Weights of a small GPT-style language model, trained from scratch on English Wikipedia.
Architecture: LayerNorm before each block, rotary positions, biases on query, key and value, untied embeddings.
Training: a variant of SOAP for these matrices, 900M tokens, 3433 steps.
Each number is 200 + 20 x the weight over the matrix's rms, rounded and kept within 0 to 999. Layers, rows and columns count from 0.

# layer 9 MLP up, 1536x384, rms 0.208, rows 221-239, columns 192-383
196,192,204,233,188,182,174,204,193,200,151,224,213,213,208,223,245,176,193,205,224,160,178,190,163,186,213,202,177,230,184,194,195,188,163,225,201,223,207,182,227,237,210,211,217,224,198,219,152,228,202,197,214,183,205,189,214,201,174,218,187,180,182,196,183,200,205,185,205,237,217,167,233,217,209,192,209,204,207,196,200,163,209,224,230,187,179,213,185,209,204,207,222,220,217,180,221,216,186,199,210,195,204,215,218,168,214,239,186,166,266,195,219,211,213,242,211,174,191,221,198,167,200,229,237,201,214,198,215,201,197,205,227,238,222,173,214,202,188,180,220,228,225,234,210,211,211,172,230,195,179,215,190,204,174,183,201,204,176,205,217,213,199,220,224,211,204,202,177,219,175,194,176,213,206,203,232,213,221,164,200,231,197,192,184,178,187,197,206,190,210,189
220,183,196,177,175,224,182,138,210,216,181,169,235,214,189,184,180,207,222,196,178,181,203,180,192,236,201,194,220,180,213,194,166,220,197,181,213,232,194,175,191,228,202,182,225,227,184,181,244,218,189,190,197,194,210,228,180,235,160,193,209,198,162,182,231,170,197,268,200,196,195,218,196,199,159,183,184,200,186,226,200,206,204,172,186,219,176,211,217,201,194,185,179,181,225,197,216,203,175,207,220,193,193,194,191,181,237,227,197,174,178,177,175,180,225,195,225,218,194,176,201,163,198,180,218,212,208,148,173,188,205,158,187,183,202,199,206,186,201,175,180,202,205,187,190,203,195,179,229,161,209,200,205,192,213,194,213,182,177,180,185,212,216,199,235,224,192,193,198,233,207,219,189,182,178,200,192,230,209,199,204,220,151,196,222,201,212,185,144,215,211,224
191,197,182,215,180,194,202,180,192,207,179,186,207,196,208,247,237,153,167,232,205,207,185,217,208,230,195,223,195,174,213,222,177,174,168,237,182,214,205,177,210,199,182,206,196,223,220,177,210,228,206,183,223,217,192,192,189,202,217,253,222,188,191,188,220,188,164,221,215,157,196,155,185,204,229,159,195,223,180,203,204,206,204,149,190,191,209,174,215,198,194,201,201,194,220,224,212,177,151,223,201,209,225,207,182,217,206,181,253,214,207,186,198,206,165,202,153,191,183,196,218,207,197,185,205,184,198,218,196,224,172,180,202,207,197,176,183,225,224,206,183,166,193,191,190,256,189,206,224,181,176,160,163,192,199,208,165,195,175,246,221,197,227,194,187,221,205,199,177,182,174,202,168,212,200,213,197,206,188,181,190,189,195,225,203,232,176,221,181,205,161,221
186,174,219,233,187,181,203,204,217,224,216,183,207,193,183,207,219,232,222,174,197,193,202,217,183,203,178,205,196,159,203,222,179,189,201,228,204,210,205,182,197,230,230,198,202,227,215,205,223,181,207,231,195,189,202,215,191,209,196,199,208,203,211,200,192,190,225,179,187,181,223,191,188,168,171,188,196,220,227,210,196,219,162,201,197,209,212,223,209,192,194,165,210,196,179,165,215,178,183,199,202,216,188,240,200,222,204,179,175,198,208,220,195,196,218,195,178,172,217,222,208,213,200,215,199,198,211,211,204,211,196,181,164,216,181,192,200,206,198,240,205,197,177,229,177,176,250,205,202,190,216,220,209,194,168,190,232,208,182,172,220,206,183,218,201,171,185,193,186,199,238,220,209,155,181,184,181,207,222,200,200,191,200,204,237,191,219,224,215,217,213,226
192,194,190,189,237,195,178,169,220,210,195,184,161,171,173,205,234,227,218,204,172,184,207,174,214,179,189,220,191,185,192,194,244,216,183,192,199,195,190,195,167,226,213,215,200,216,217,208,194,217,207,184,188,199,195,228,195,168,186,185,224,219,205,215,201,182,191,202,194,212,159,192,152,229,197,192,140,204,239,205,227,180,181,168,187,169,204,207,203,202,209,211,209,212,203,191,190,181,214,180,195,197,156,198,209,200,224,173,188,199,200,174,242,188,211,228,244,200,229,182,176,195,166,187,225,201,209,184,212,185,242,210,193,207,216,189,181,188,228,205,229,213,185,197,207,202,189,189,188,206,174,192,198,238,216,212,223,181,209,197,197,223,216,178,201,172,197,211,186,163,212,190,194,219,185,220,203,200,195,199,167,168,194,202,225,204,213,215,182,221,160,207
184,204,197,208,182,228,221,212,184,206,179,195,210,219,206,243,214,219,188,200,192,197,218,168,199,198,250,218,243,193,200,226,236,208,199,192,201,209,223,191,179,192,232,181,180,173,233,208,221,226,173,229,183,197,194,211,191,179,221,204,185,210,161,198,220,222,205,161,184,196,214,212,212,181,188,188,220,214,203,218,134,247,186,189,186,144,202,231,220,212,202,175,200,228,198,204,188,225,203,200,211,212,217,215,187,225,208,224,163,220,180,177,211,238,209,192,207,208,200,213,195,193,225,191,218,192,188,179,183,213,206,164,206,196,238,194,203,213,184,211,220,217,202,187,181,190,201,261,193,225,176,177,191,188,195,209,167,219,230,181,221,218,188,175,205,190,212,189,218,205,229,202,214,226,153,204,200,242,190,207,206,213,210,207,222,197,171,192,213,164,162,216
164,152,191,241,161,184,207,185,227,216,198,186,162,249,208,230,191,220,174,185,195,209,220,198,187,191,202,231,205,201,198,165,196,208,187,224,192,232,215,194,214,186,219,196,201,167,205,196,217,190,186,196,220,221,187,181,203,202,240,224,196,222,226,226,161,248,209,187,237,192,211,175,206,170,194,211,189,198,185,186,209,194,166,209,209,201,192,199,229,199,213,181,211,205,182,215,210,183,179,187,196,189,190,196,222,201,197,222,174,173,189,181,236,205,196,184,185,209,193,237,197,192,216,190,158,201,177,220,213,191,176,218,165,183,178,183,202,161,196,233,220,192,212,179,202,160,227,243,208,215,215,224,174,188,214,176,182,178,197,164,171,216,226,222,203,218,191,205,193,246,215,199,190,184,227,183,200,197,180,164,232,211,190,242,235,221,184,180,205,207,206,222
188,173,186,200,179,200,220,234,209,179,186,237,233,187,214,208,198,188,183,213,203,199,199,223,190,205,202,165,181,224,224,174,200,197,176,200,195,189,214,211,175,175,197,210,199,183,190,184,197,180,214,190,206,209,226,204,207,217,195,212,199,229,218,210,184,218,215,214,217,184,218,221,215,216,211,220,204,243,221,223,177,196,189,187,202,207,220,218,212,193,199,211,195,235,177,198,192,207,185,185,190,218,176,196,184,206,219,204,178,185,173,197,177,193,160,205,175,202,207,209,186,196,209,214,173,201,181,203,205,221,209,216,191,153,188,224,234,199,198,186,224,209,190,211,174,199,199,184,190,194,217,199,198,223,224,229,202,187,227,198,184,205,205,235,189,210,220,220,193,179,210,197,180,195,168,227,207,177,221,209,171,180,225,197,189,200,210,250,195,191,208,202
189,203,209,185,204,202,197,200,178,236,192,162,196,170,214,175,188,201,212,220,183,201,194,195,196,185,220,211,211,165,173,156,165,188,172,198,176,181,247,166,207,196,216,182,239,189,174,173,200,171,203,178,206,178,208,248,191,208,196,220,225,189,212,201,188,170,222,213,201,192,213,174,199,225,188,219,212,228,219,187,229,193,223,220,221,241,182,190,181,194,203,159,185,191,190,225,195,222,216,188,197,228,204,173,205,182,183,212,213,232,182,174,190,206,204,220,222,220,201,211,189,205,190,204,193,202,202,220,192,209,189,194,209,235,203,175,183,198,183,194,229,188,199,204,190,191,219,223,181,198,172,190,195,194,202,191,228,221,207,223,194,209,195,183,249,177,181,197,190,235,212,165,185,215,184,159,170,179,207,190,197,200,195,205,180,182,186,199,217,192,209,174
188,190,207,214,232,187,202,174,172,214,189,179,175,220,196,200,216,172,215,213,225,164,158,228,178,154,199,160,218,182,204,218,210,212,220,180,191,194,167,188,189,220,196,193,196,201,250,211,232,174,195,218,206,207,227,195,203,211,180,171,162,245,200,221,203,193,175,215,178,199,205,194,200,187,204,212,244,215,170,184,199,193,185,207,194,192,203,181,220,190,221,175,192,206,206,196,217,222,216,202,184,211,211,169,222,181,207,178,170,199,172,185,231,202,207,195,234,198,211,238,189,217,222,196,218,198,229,225,208,177,201,184,179,158,211,185,188,193,185,194,163,204,216,199,192,201,190,205,192,215,193,233,176,199,209,234,204,226,225,212,185,146,194,223,185,191,180,198,188,200,160,194,198,213,193,211,202,194,207,216,181,205,206,228,187,201,224,207,227,215,180,203
187,213,223,213,241,233,195,215,185,220,231,209,179,187,178,166,170,202,195,203,207,202,230,208,182,209,169,158,181,226,245,199,204,168,211,219,183,187,209,200,218,233,202,208,194,216,198,203,175,189,219,204,177,178,229,229,205,213,180,205,196,178,196,194,209,180,217,196,159,224,196,205,163,216,194,212,239,181,178,197,223,194,226,224,178,185,201,198,155,213,228,204,198,205,216,164,215,221,180,203,244,188,199,178,188,214,232,244,248,176,182,204,210,198,215,200,151,183,190,184,206,214,189,189,199,191,202,202,217,197,180,174,205,248,166,238,188,174,213,150,204,220,190,208,197,223,181,230,216,192,213,186,235,203,195,194,178,195,217,202,209,180,177,207,251,222,208,197,189,201,196,176,210,208,208,197,181,210,236,192,215,229,214,207,205,195,237,173,181,188,190,212
172,236,163,188,210,179,190,197,189,217,168,214,215,188,176,215,188,178,242,206,187,145,197,208,194,190,194,199,180,202,188,178,198,202,177,240,226,161,185,205,215,209,166,196,205,205,237,162,195,214,180,179,214,205,185,208,173,168,208,174,186,178,181,192,240,173,230,171,191,215,216,202,239,211,173,190,216,238,222,227,223,174,182,220,192,194,203,210,173,203,183,212,187,198,201,214,181,219,218,221,202,168,188,174,217,203,179,198,216,215,173,205,217,152,204,218,206,218,199,178,206,227,217,165,188,184,205,207,203,235,180,176,199,151,231,173,233,206,221,206,190,220,159,174,200,232,212,189,182,221,194,221,221,170,159,216,235,218,200,185,185,253,189,221,202,221,232,175,240,182,173,173,198,178,187,201,207,191,198,186,201,196,171,205,201,185,214,199,188,232,215,187
200,198,215,218,168,212,231,230,199,176,198,195,222,215,218,184,230,174,180,171,175,215,184,197,176,190,216,200,179,177,209,197,242,205,200,189,213,205,201,183,226,197,233,199,230,196,220,217,169,211,190,192,151,204,199,212,195,178,245,217,166,195,204,212,218,199,203,193,178,175,177,197,216,182,197,176,197,195,245,216,206,228,193,173,204,230,223,202,204,210,199,218,194,198,203,164,244,192,173,204,186,222,203,214,194,219,210,210,177,188,186,220,242,225,198,237,202,202,203,187,195,164,222,215,202,228,197,207,250,169,171,232,211,243,224,211,199,199,198,200,200,190,208,205,182,212,219,195,194,192,197,181,203,215,206,230,147,199,177,160,192,209,218,172,162,178,219,215,180,167,232,138,207,179,210,188,179,202,215,204,195,188,185,211,216,188,182,204,192,203,171,211
240,224,227,216,179,223,151,252,202,189,262,194,191,164,189,184,193,208,205,180,174,191,181,183,155,197,184,187,196,189,208,219,225,205,223,197,189,196,218,220,171,205,174,215,215,202,248,180,241,250,189,220,180,216,203,214,189,187,179,181,200,205,236,202,224,199,198,172,184,228,193,194,236,180,201,206,184,198,213,221,196,193,242,226,232,217,152,205,195,198,203,206,248,259,216,184,229,205,204,169,204,199,208,197,229,231,200,230,195,180,211,213,228,199,216,196,205,204,171,168,204,229,211,190,160,209,192,211,217,195,180,168,212,221,179,158,190,221,206,173,213,160,266,213,192,220,198,178,210,187,170,169,196,202,188,224,221,182,163,229,200,188,210,176,210,176,177,247,201,214,195,206,196,231,194,206,185,200,208,224,194,241,199,212,171,212,183,194,179,240,191,201
211,205,214,206,212,158,216,223,186,196,163,209,217,226,215,204,247,211,184,198,170,211,190,166,212,180,200,187,192,193,197,191,208,203,164,157,179,192,197,220,185,211,199,217,213,205,204,218,193,205,173,217,224,208,197,190,179,174,201,193,205,220,191,187,195,178,157,194,244,223,210,189,220,176,199,210,216,222,191,187,202,203,202,231,242,199,201,202,191,239,168,195,202,191,200,209,167,223,199,170,194,226,216,179,197,219,199,179,208,207,193,215,190,214,202,230,204,194,178,195,208,198,156,222,209,193,173,199,191,176,180,199,187,198,178,209,200,205,238,199,194,218,168,191,227,223,201,204,237,200,215,181,179,190,168,208,224,205,201,191,224,236,231,186,153,190,205,213,200,199,213,196,209,183,209,177,223,203,221,224,175,196,228,142,217,192,185,227,209,224,239,222
209,220,236,203,216,204,176,164,208,161,234,195,224,179,189,194,185,217,208,215,190,222,227,197,178,202,224,201,202,205,155,187,201,205,194,194,188,203,219,224,155,161,195,205,160,184,195,200,185,185,210,205,220,189,191,189,238,205,228,228,169,194,179,210,170,245,211,218,150,217,214,190,183,195,224,229,162,217,198,187,199,190,143,200,185,190,228,238,208,156,202,165,187,207,220,206,178,212,196,215,195,228,222,223,182,161,220,168,229,215,194,205,202,185,185,253,237,206,245,196,205,223,180,202,198,166,190,198,214,213,237,194,207,193,206,195,207,220,153,185,209,188,180,188,179,172,222,199,186,211,210,174,219,168,183,232,183,187,225,202,218,188,167,192,199,174,204,197,176,227,195,180,212,178,182,233,195,188,218,213,242,204,225,189,205,194,216,199,174,197,220,174
161,193,205,186,224,203,204,199,185,200,207,238,205,216,206,218,190,182,230,211,206,189,178,196,211,175,174,203,176,188,172,198,163,204,197,178,214,184,192,206,208,169,203,204,169,220,190,201,198,192,204,184,214,184,213,191,212,186,205,212,235,186,211,192,200,225,196,199,185,201,181,193,204,204,191,234,191,202,199,223,204,217,217,183,209,162,185,195,191,235,185,174,204,192,170,206,190,193,231,231,202,212,204,216,228,175,223,175,215,207,214,185,178,193,213,205,205,214,221,193,197,214,193,173,163,224,180,154,197,196,206,200,190,218,195,216,207,184,189,170,191,214,175,247,185,192,155,249,195,223,235,207,192,215,177,220,179,216,233,180,224,179,192,254,169,184,218,183,238,160,225,206,195,180,233,217,210,212,206,226,204,212,165,188,214,217,176,213,182,222,149,188
219,198,206,227,225,145,183,208,210,217,184,221,181,232,230,195,214,194,186,192,174,198,227,201,165,231,185,195,186,182,196,192,164,202,240,218,193,208,197,209,208,184,180,150,215,193,171,180,222,230,184,203,191,201,175,182,210,209,205,194,216,197,187,226,238,171,154,224,202,223,201,173,198,156,197,202,192,199,239,198,187,210,198,189,230,201,192,195,202,205,262,190,132,194,194,202,178,178,192,171,234,222,192,206,187,200,197,212,211,167,189,203,196,207,222,232,174,194,187,215,192,179,195,172,228,194,192,171,190,167,175,170,224,193,159,188,223,169,209,190,217,157,199,202,199,230,205,170,250,198,235,217,190,255,173,192,188,198,200,186,250,178,221,174,171,189,219,216,220,202,197,183,186,217,185,186,171,196,194,222,206,202,192,172,185,180,196,213,201,229,203,200
173,177,219,194,209,198,211,151,199,230,209,212,180,211,214,225,211,195,193,202,147,183,215,200,218,174,213,217,153,195,222,195,229,187,245,237,214,170,191,219,165,206,199,216,195,187,225,194,212,184,205,219,178,152,225,214,195,173,196,219,179,210,174,202,217,197,195,198,200,158,233,201,183,192,188,215,243,216,208,195,182,203,168,224,177,224,196,178,199,185,189,209,181,202,194,195,169,198,159,185,203,206,196,142,215,207,182,233,190,180,200,207,244,193,211,208,199,207,188,224,168,161,203,209,176,199,177,193,178,210,202,205,221,181,204,201,210,232,237,206,224,218,222,218,243,224,230,211,248,206,223,165,200,177,226,193,201,191,215,163,166,193,206,184,195,229,226,209,198,204,205,204,208,267,231,216,171,189,182,174,193,197,197,197,202,197,210,216,192,200,180,222
# layer 9 MLP down (transposed), 1536x384, rms 0.284, rows 221-238, columns 192-383
185,193,195,224,206,198,166,207,185,206,182,213,194,210,200,178,202,207,217,201,186,212,193,192,166,202,199,217,173,188,246,182,176,191,207,207,216,218,217,150,238,210,177,192,213,182,196,224,171,210,192,198,209,188,188,203,171,218,187,215,183,175,222,165,184,209,212,195,184,227,199,207,188,198,170,191,206,194,207,220,158,166,197,220,203,194,204,167,186,189,229,227,224,191,210,230,205,216,178,208,211,204,152,188,243,193,203,236,221,159,214,227,199,207,180,191,184,200,246,222,232,169,210,248,224,187,234,216,217,210,200,216,192,212,220,182,176,204,218,207,193,182,151,191,201,177,207,186,202,182,194,201,211,206,229,193,203,234,204,215,198,207,244,211,225,210,211,213,213,182,258,202,171,239,229,173,209,194,207,220,218,218,196,206,151,177,185,190,253,228,172,130
208,217,233,199,194,196,224,200,199,187,242,176,179,217,219,162,216,200,154,197,224,202,189,194,199,213,222,189,187,199,196,189,206,213,230,212,237,183,196,215,157,203,230,195,192,222,203,196,201,209,185,182,174,150,194,213,201,183,197,196,215,229,236,211,204,210,214,189,192,155,176,183,241,225,204,181,199,197,257,179,165,185,223,162,226,169,214,205,169,183,213,199,188,220,186,191,185,170,225,187,180,221,197,210,209,226,208,190,217,210,199,215,209,181,186,200,164,215,208,179,195,216,186,195,203,190,216,186,214,211,188,202,184,215,184,209,191,209,201,213,212,206,221,209,227,205,255,215,174,193,203,187,201,200,198,186,201,245,238,194,201,195,201,183,195,211,221,178,187,208,185,195,209,187,181,204,194,214,186,222,185,195,228,206,177,197,196,178,243,231,200,162
163,202,195,192,184,211,252,214,176,217,191,206,223,154,182,202,169,211,179,243,217,186,227,212,193,194,172,178,209,224,208,209,173,172,187,155,200,192,168,177,172,217,199,201,184,206,181,202,194,197,194,214,177,186,186,209,224,171,199,213,188,185,200,225,207,201,207,186,227,189,185,235,209,168,184,188,168,218,201,190,212,209,200,192,207,181,176,242,232,176,198,156,221,175,186,202,192,242,214,215,189,198,196,202,227,210,177,189,222,184,195,180,194,166,242,188,238,178,204,168,177,230,179,225,187,191,203,197,201,241,222,208,178,225,234,205,227,255,202,202,211,229,192,189,202,234,227,224,206,182,194,196,233,239,186,200,166,204,189,198,196,250,197,180,239,211,215,195,196,242,212,222,219,230,206,222,194,207,196,179,219,223,189,203,217,197,228,251,202,184,204,167
218,182,184,201,220,219,180,197,195,169,200,198,174,203,177,218,163,206,184,193,194,178,178,202,210,200,202,211,180,187,219,229,196,184,191,186,186,205,186,181,201,180,201,168,219,165,212,192,184,195,184,205,212,196,194,189,207,180,176,231,198,177,196,196,184,185,142,170,205,211,244,223,179,183,219,218,223,197,217,179,217,198,172,159,220,190,224,211,180,200,205,228,202,191,200,196,179,203,195,184,182,201,205,200,203,205,182,190,220,220,206,216,245,182,210,188,179,194,212,209,189,215,224,194,233,211,221,212,203,218,169,212,198,212,201,208,191,210,186,161,204,204,195,218,203,193,232,211,199,175,230,214,176,185,205,202,234,224,204,203,180,170,162,197,183,227,189,208,178,207,194,194,214,174,182,217,200,228,192,204,182,232,164,201,200,202,210,224,229,218,202,204
235,201,211,209,229,200,240,231,168,193,180,191,225,206,206,177,205,176,160,185,195,174,207,244,202,197,182,213,178,198,195,198,196,209,193,176,198,194,221,195,224,197,203,199,188,240,195,212,195,215,194,191,193,158,176,170,220,211,176,200,178,223,193,177,200,194,189,193,172,177,215,228,203,213,221,203,197,206,173,215,192,214,212,227,188,196,192,215,190,213,179,186,211,194,225,177,206,201,208,211,188,201,195,161,218,188,198,207,195,178,214,236,177,156,199,212,201,214,200,233,192,200,175,193,219,203,224,214,201,207,188,156,179,203,211,205,233,190,211,193,169,201,197,177,156,190,237,233,216,179,233,184,187,229,184,222,172,210,203,212,229,190,189,191,191,226,180,185,189,224,218,189,220,201,215,161,205,221,194,196,176,226,244,234,194,261,190,216,172,200,218,189
192,206,233,216,159,218,219,249,227,205,201,187,223,215,241,231,224,246,210,205,168,179,164,201,250,178,191,180,207,205,235,197,222,214,217,212,213,197,221,164,186,201,234,229,165,204,211,218,217,179,172,193,171,189,227,211,167,174,174,208,125,198,188,203,216,187,226,187,184,217,245,218,203,195,217,189,185,236,206,195,185,237,200,208,223,192,198,196,237,218,254,209,203,205,186,181,187,183,230,205,238,211,181,216,182,205,218,179,220,183,190,170,191,229,191,217,194,202,198,190,209,208,201,193,205,184,171,210,214,213,216,212,210,176,217,247,233,176,157,233,162,184,191,232,184,217,195,233,229,220,207,181,238,185,191,222,167,204,204,169,192,212,184,217,193,211,164,189,201,203,196,186,217,216,191,173,235,189,202,208,212,214,183,203,174,118,212,226,203,191,203,201
223,202,213,192,246,206,235,229,193,173,204,185,173,241,218,219,165,190,232,229,192,188,201,225,224,204,241,212,218,195,208,188,195,201,164,204,189,200,177,226,245,195,192,206,183,196,193,190,215,165,217,236,194,244,224,217,202,175,158,173,215,191,205,186,215,189,209,180,207,210,229,225,213,242,199,201,187,199,216,202,236,212,195,191,168,216,224,170,204,193,199,185,212,182,174,173,183,176,210,183,184,180,205,250,149,202,185,156,231,238,186,231,170,174,197,202,197,180,212,179,214,192,195,188,188,184,171,169,213,207,216,229,229,232,218,181,233,227,210,176,193,198,187,236,198,225,185,201,198,251,211,220,202,168,255,201,237,201,209,192,187,202,205,183,228,221,202,270,149,158,190,171,176,201,202,184,257,213,198,209,185,200,226,199,183,190,169,204,199,173,206,201
202,220,204,203,235,210,221,211,207,208,216,201,205,191,205,208,223,172,213,199,206,205,204,184,177,185,194,183,212,188,222,198,241,213,191,178,221,194,175,182,214,185,184,197,184,216,204,213,181,223,200,221,211,203,200,182,195,250,194,203,231,194,225,231,234,194,217,220,238,203,202,161,196,188,213,197,205,201,210,206,214,219,177,206,207,207,196,235,207,194,209,165,190,225,197,188,214,182,211,181,199,213,199,193,181,196,176,214,222,209,192,178,201,242,200,210,197,202,190,215,169,203,218,178,189,197,183,211,190,221,188,169,208,254,182,177,173,175,187,196,196,166,193,220,221,212,198,203,236,213,200,200,216,184,233,223,222,196,182,197,202,241,190,212,210,213,185,234,191,185,215,186,238,212,196,209,201,186,198,193,245,210,233,204,235,200,179,173,198,202,226,205
220,180,186,199,174,226,214,186,218,171,213,247,195,200,191,208,201,195,207,170,172,190,199,176,199,225,188,201,200,219,205,242,219,211,216,204,235,217,175,224,217,222,211,210,216,192,209,219,189,232,194,213,195,188,182,178,179,180,209,175,174,195,178,194,206,202,207,201,208,182,197,213,210,204,206,180,176,195,224,216,200,188,221,206,181,165,220,232,223,180,161,224,223,212,182,194,186,204,193,213,203,172,192,206,202,188,234,212,182,220,183,221,216,194,180,177,188,206,219,193,223,180,217,210,216,210,206,198,202,160,191,211,194,149,174,227,211,168,235,198,196,207,197,204,207,201,182,208,223,203,202,195,218,194,203,216,165,191,181,196,227,217,228,222,206,202,201,187,215,183,198,206,199,180,173,227,244,220,194,233,233,217,183,185,193,226,212,190,185,200,194,219
205,165,193,200,191,212,208,210,181,225,172,207,193,252,206,181,203,228,197,225,175,183,201,229,200,187,181,214,198,221,203,194,200,195,196,236,231,192,250,190,175,200,174,189,209,219,177,211,193,178,234,207,174,203,217,232,181,191,210,187,202,187,229,190,178,229,194,188,219,195,207,207,236,190,160,219,192,198,197,224,200,219,222,208,247,202,241,227,207,208,181,199,194,177,232,202,192,222,213,219,213,200,202,238,200,208,162,199,232,194,218,188,180,192,176,200,207,200,228,195,204,219,211,201,206,187,225,185,172,214,232,197,200,221,182,181,217,217,204,182,178,201,186,201,225,201,199,228,213,210,184,241,217,193,169,208,234,182,180,194,172,239,187,211,221,154,208,215,242,182,219,186,224,213,199,172,218,226,198,236,169,193,187,186,218,184,163,192,215,175,210,214
204,269,188,221,180,200,215,228,194,191,165,198,179,227,178,240,205,204,199,199,201,204,212,233,220,186,172,197,218,215,256,215,195,216,220,258,186,184,184,220,163,198,183,189,157,186,220,226,219,211,212,186,210,206,229,183,188,180,225,192,200,210,156,225,174,206,192,166,217,223,183,212,210,203,208,214,220,203,201,161,183,182,184,187,209,196,171,171,217,212,165,202,195,195,215,199,159,199,193,206,200,193,200,216,213,192,191,199,182,191,183,191,233,212,205,185,183,205,203,210,236,229,213,190,219,185,180,198,198,199,190,218,189,217,187,207,222,183,179,205,157,168,209,200,214,218,168,212,192,217,198,188,203,199,210,224,249,180,254,198,177,212,218,216,200,231,207,199,193,188,209,198,197,188,201,203,197,185,195,163,212,163,180,184,211,193,196,218,215,246,184,239
189,223,142,203,201,226,174,230,212,199,196,200,244,217,187,244,213,203,246,179,231,178,213,201,203,214,183,229,194,202,193,185,211,211,222,208,209,156,171,193,200,238,170,175,189,199,199,216,192,214,180,176,213,201,206,190,229,199,191,181,180,190,189,172,205,206,199,197,147,193,181,191,169,217,164,232,186,213,150,176,176,203,186,227,185,174,225,221,244,198,212,197,194,193,205,237,205,247,191,194,202,172,187,183,188,189,169,193,197,197,186,188,238,216,220,203,150,138,177,215,212,191,211,198,191,217,221,183,163,212,182,225,221,193,193,217,204,189,235,179,202,214,186,168,229,154,200,214,185,214,213,209,206,211,185,214,211,169,189,229,182,214,170,198,219,215,222,199,244,184,187,221,200,213,177,199,217,191,200,236,196,189,202,228,219,189,182,188,200,199,202,199
239,222,221,200,193,181,166,178,194,163,199,186,160,209,196,174,204,177,237,212,199,206,225,188,178,213,235,197,229,232,241,187,199,200,201,194,193,187,160,209,190,247,192,180,203,203,169,199,197,180,197,198,219,187,220,205,215,223,203,199,203,192,233,176,191,217,218,230,223,183,183,208,216,188,201,183,201,222,198,174,228,210,191,209,220,172,205,202,229,183,214,195,176,170,204,202,147,194,212,196,220,200,199,205,227,202,236,190,200,197,199,181,211,216,199,201,200,254,186,220,175,190,178,196,190,199,199,166,164,210,161,230,191,189,189,214,210,216,189,211,215,182,216,203,200,151,229,216,190,215,190,230,178,218,208,197,238,202,192,213,231,176,212,183,189,232,172,187,179,215,161,212,212,203,192,213,174,210,208,207,187,195,218,208,209,198,219,216,202,188,230,213
220,210,230,178,174,146,210,170,202,213,190,184,228,205,223,207,176,180,203,169,183,185,204,174,196,185,184,252,187,186,237,179,168,198,233,206,203,206,236,202,222,184,239,213,187,189,234,179,220,210,218,205,190,198,221,230,211,203,217,204,251,186,212,196,223,229,193,240,236,216,216,178,180,199,230,182,228,169,200,210,183,175,180,208,214,205,216,205,198,244,184,189,228,179,213,177,209,207,203,192,225,217,192,217,182,196,177,151,230,194,182,176,180,206,210,226,245,203,189,202,198,199,188,234,207,215,217,224,196,180,189,200,205,205,208,189,206,217,239,217,200,207,212,219,199,204,153,218,162,196,200,217,203,233,189,227,186,208,273,168,181,187,164,221,201,161,200,226,180,199,206,212,193,181,200,189,167,224,212,187,160,181,202,220,207,221,219,208,197,177,168,176
167,182,175,216,192,219,175,185,204,206,220,219,205,185,202,216,206,197,217,189,223,186,211,218,179,185,192,198,215,190,204,199,209,201,234,201,214,195,208,195,201,206,199,229,180,187,201,179,195,200,234,204,206,176,225,202,205,232,219,213,159,180,197,219,178,229,230,209,165,187,196,182,208,224,210,188,179,181,192,192,196,205,188,176,179,224,177,212,211,190,206,199,218,195,194,215,216,224,212,237,207,171,192,207,217,184,216,211,165,187,212,191,209,214,242,191,183,188,224,222,192,203,234,201,199,197,192,206,196,223,196,212,182,207,210,184,185,198,179,191,210,162,213,199,185,188,228,195,174,210,197,236,237,230,219,175,193,190,184,204,186,178,164,200,253,218,198,207,200,203,206,214,214,201,206,237,166,227,205,214,227,199,198,207,187,220,213,196,196,198,181,193
217,209,196,188,175,167,211,235,198,235,215,216,230,211,228,238,194,193,186,176,209,200,200,216,199,205,202,240,188,185,203,196,223,217,205,182,182,239,221,184,233,222,211,215,214,233,193,207,173,206,227,196,175,215,225,187,138,157,172,173,211,192,215,191,186,183,216,210,213,206,194,213,225,242,185,182,196,197,215,235,203,218,241,206,228,185,178,226,185,207,182,244,228,185,182,192,221,229,212,194,231,191,170,188,185,189,241,187,222,191,201,207,171,203,223,189,201,194,208,161,222,200,219,221,207,206,208,207,179,190,183,189,209,223,215,186,223,219,247,223,167,203,190,233,206,210,212,188,185,234,203,172,206,186,228,196,209,199,201,223,191,195,226,206,208,216,186,185,174,173,219,221,208,205,200,180,226,176,217,207,201,189,222,209,183,213,187,200,202,187,202,234
230,187,258,170,191,183,192,202,227,195,168,219,210,194,205,178,219,185,172,225,219,202,201,163,234,240,195,190,211,205,178,187,193,215,189,181,225,156,205,211,202,182,214,209,183,176,200,213,177,221,184,214,189,195,183,183,180,173,208,232,181,210,188,234,149,199,199,224,178,228,216,190,171,222,198,216,184,175,203,175,167,193,172,198,185,156,205,221,192,183,192,203,188,195,213,189,189,187,209,243,182,209,194,216,180,178,234,190,185,215,181,212,182,212,189,202,184,210,220,206,182,187,229,188,218,192,198,216,210,239,189,183,218,190,201,210,195,198,219,209,208,220,210,221,205,167,196,185,164,232,211,195,184,187,197,184,153,187,224,202,201,194,184,206,159,215,212,206,200,216,184,222,218,189,200,185,218,225,227,171,180,207,221,171,220,193,191,199,171,168,218,249
204,183,201,156,180,237,196,182,206,173,207,184,196,198,151,191,175,209,236,225,210,199,207,203,247,211,212,216,200,201,193,196,224,175,179,166,223,210,219,209,212,201,218,227,192,205,230,217,215,185,213,204,201,188,211,217,226,195,180,223,152,216,223,192,200,208,234,157,201,211,196,217,198,207,199,209,193,161,195,183,197,208,220,193,159,208,208,191,192,200,144,195,201,205,219,188,229,197,190,214,177,194,207,177,207,196,213,180,207,242,197,198,168,217,200,160,232,205,202,195,180,206,228,219,225,209,186,220,216,230,190,224,198,199,244,241,204,228,189,197,199,238,201,201,194,196,224,221,179,214,165,209,208,176,228,216,216,209,208,196,208,224,166,223,201,224,186,212,151,184,195,237,191,169,204,176,207,185,199,176,192,200,222,184,238,204,215,211,200,212,183,217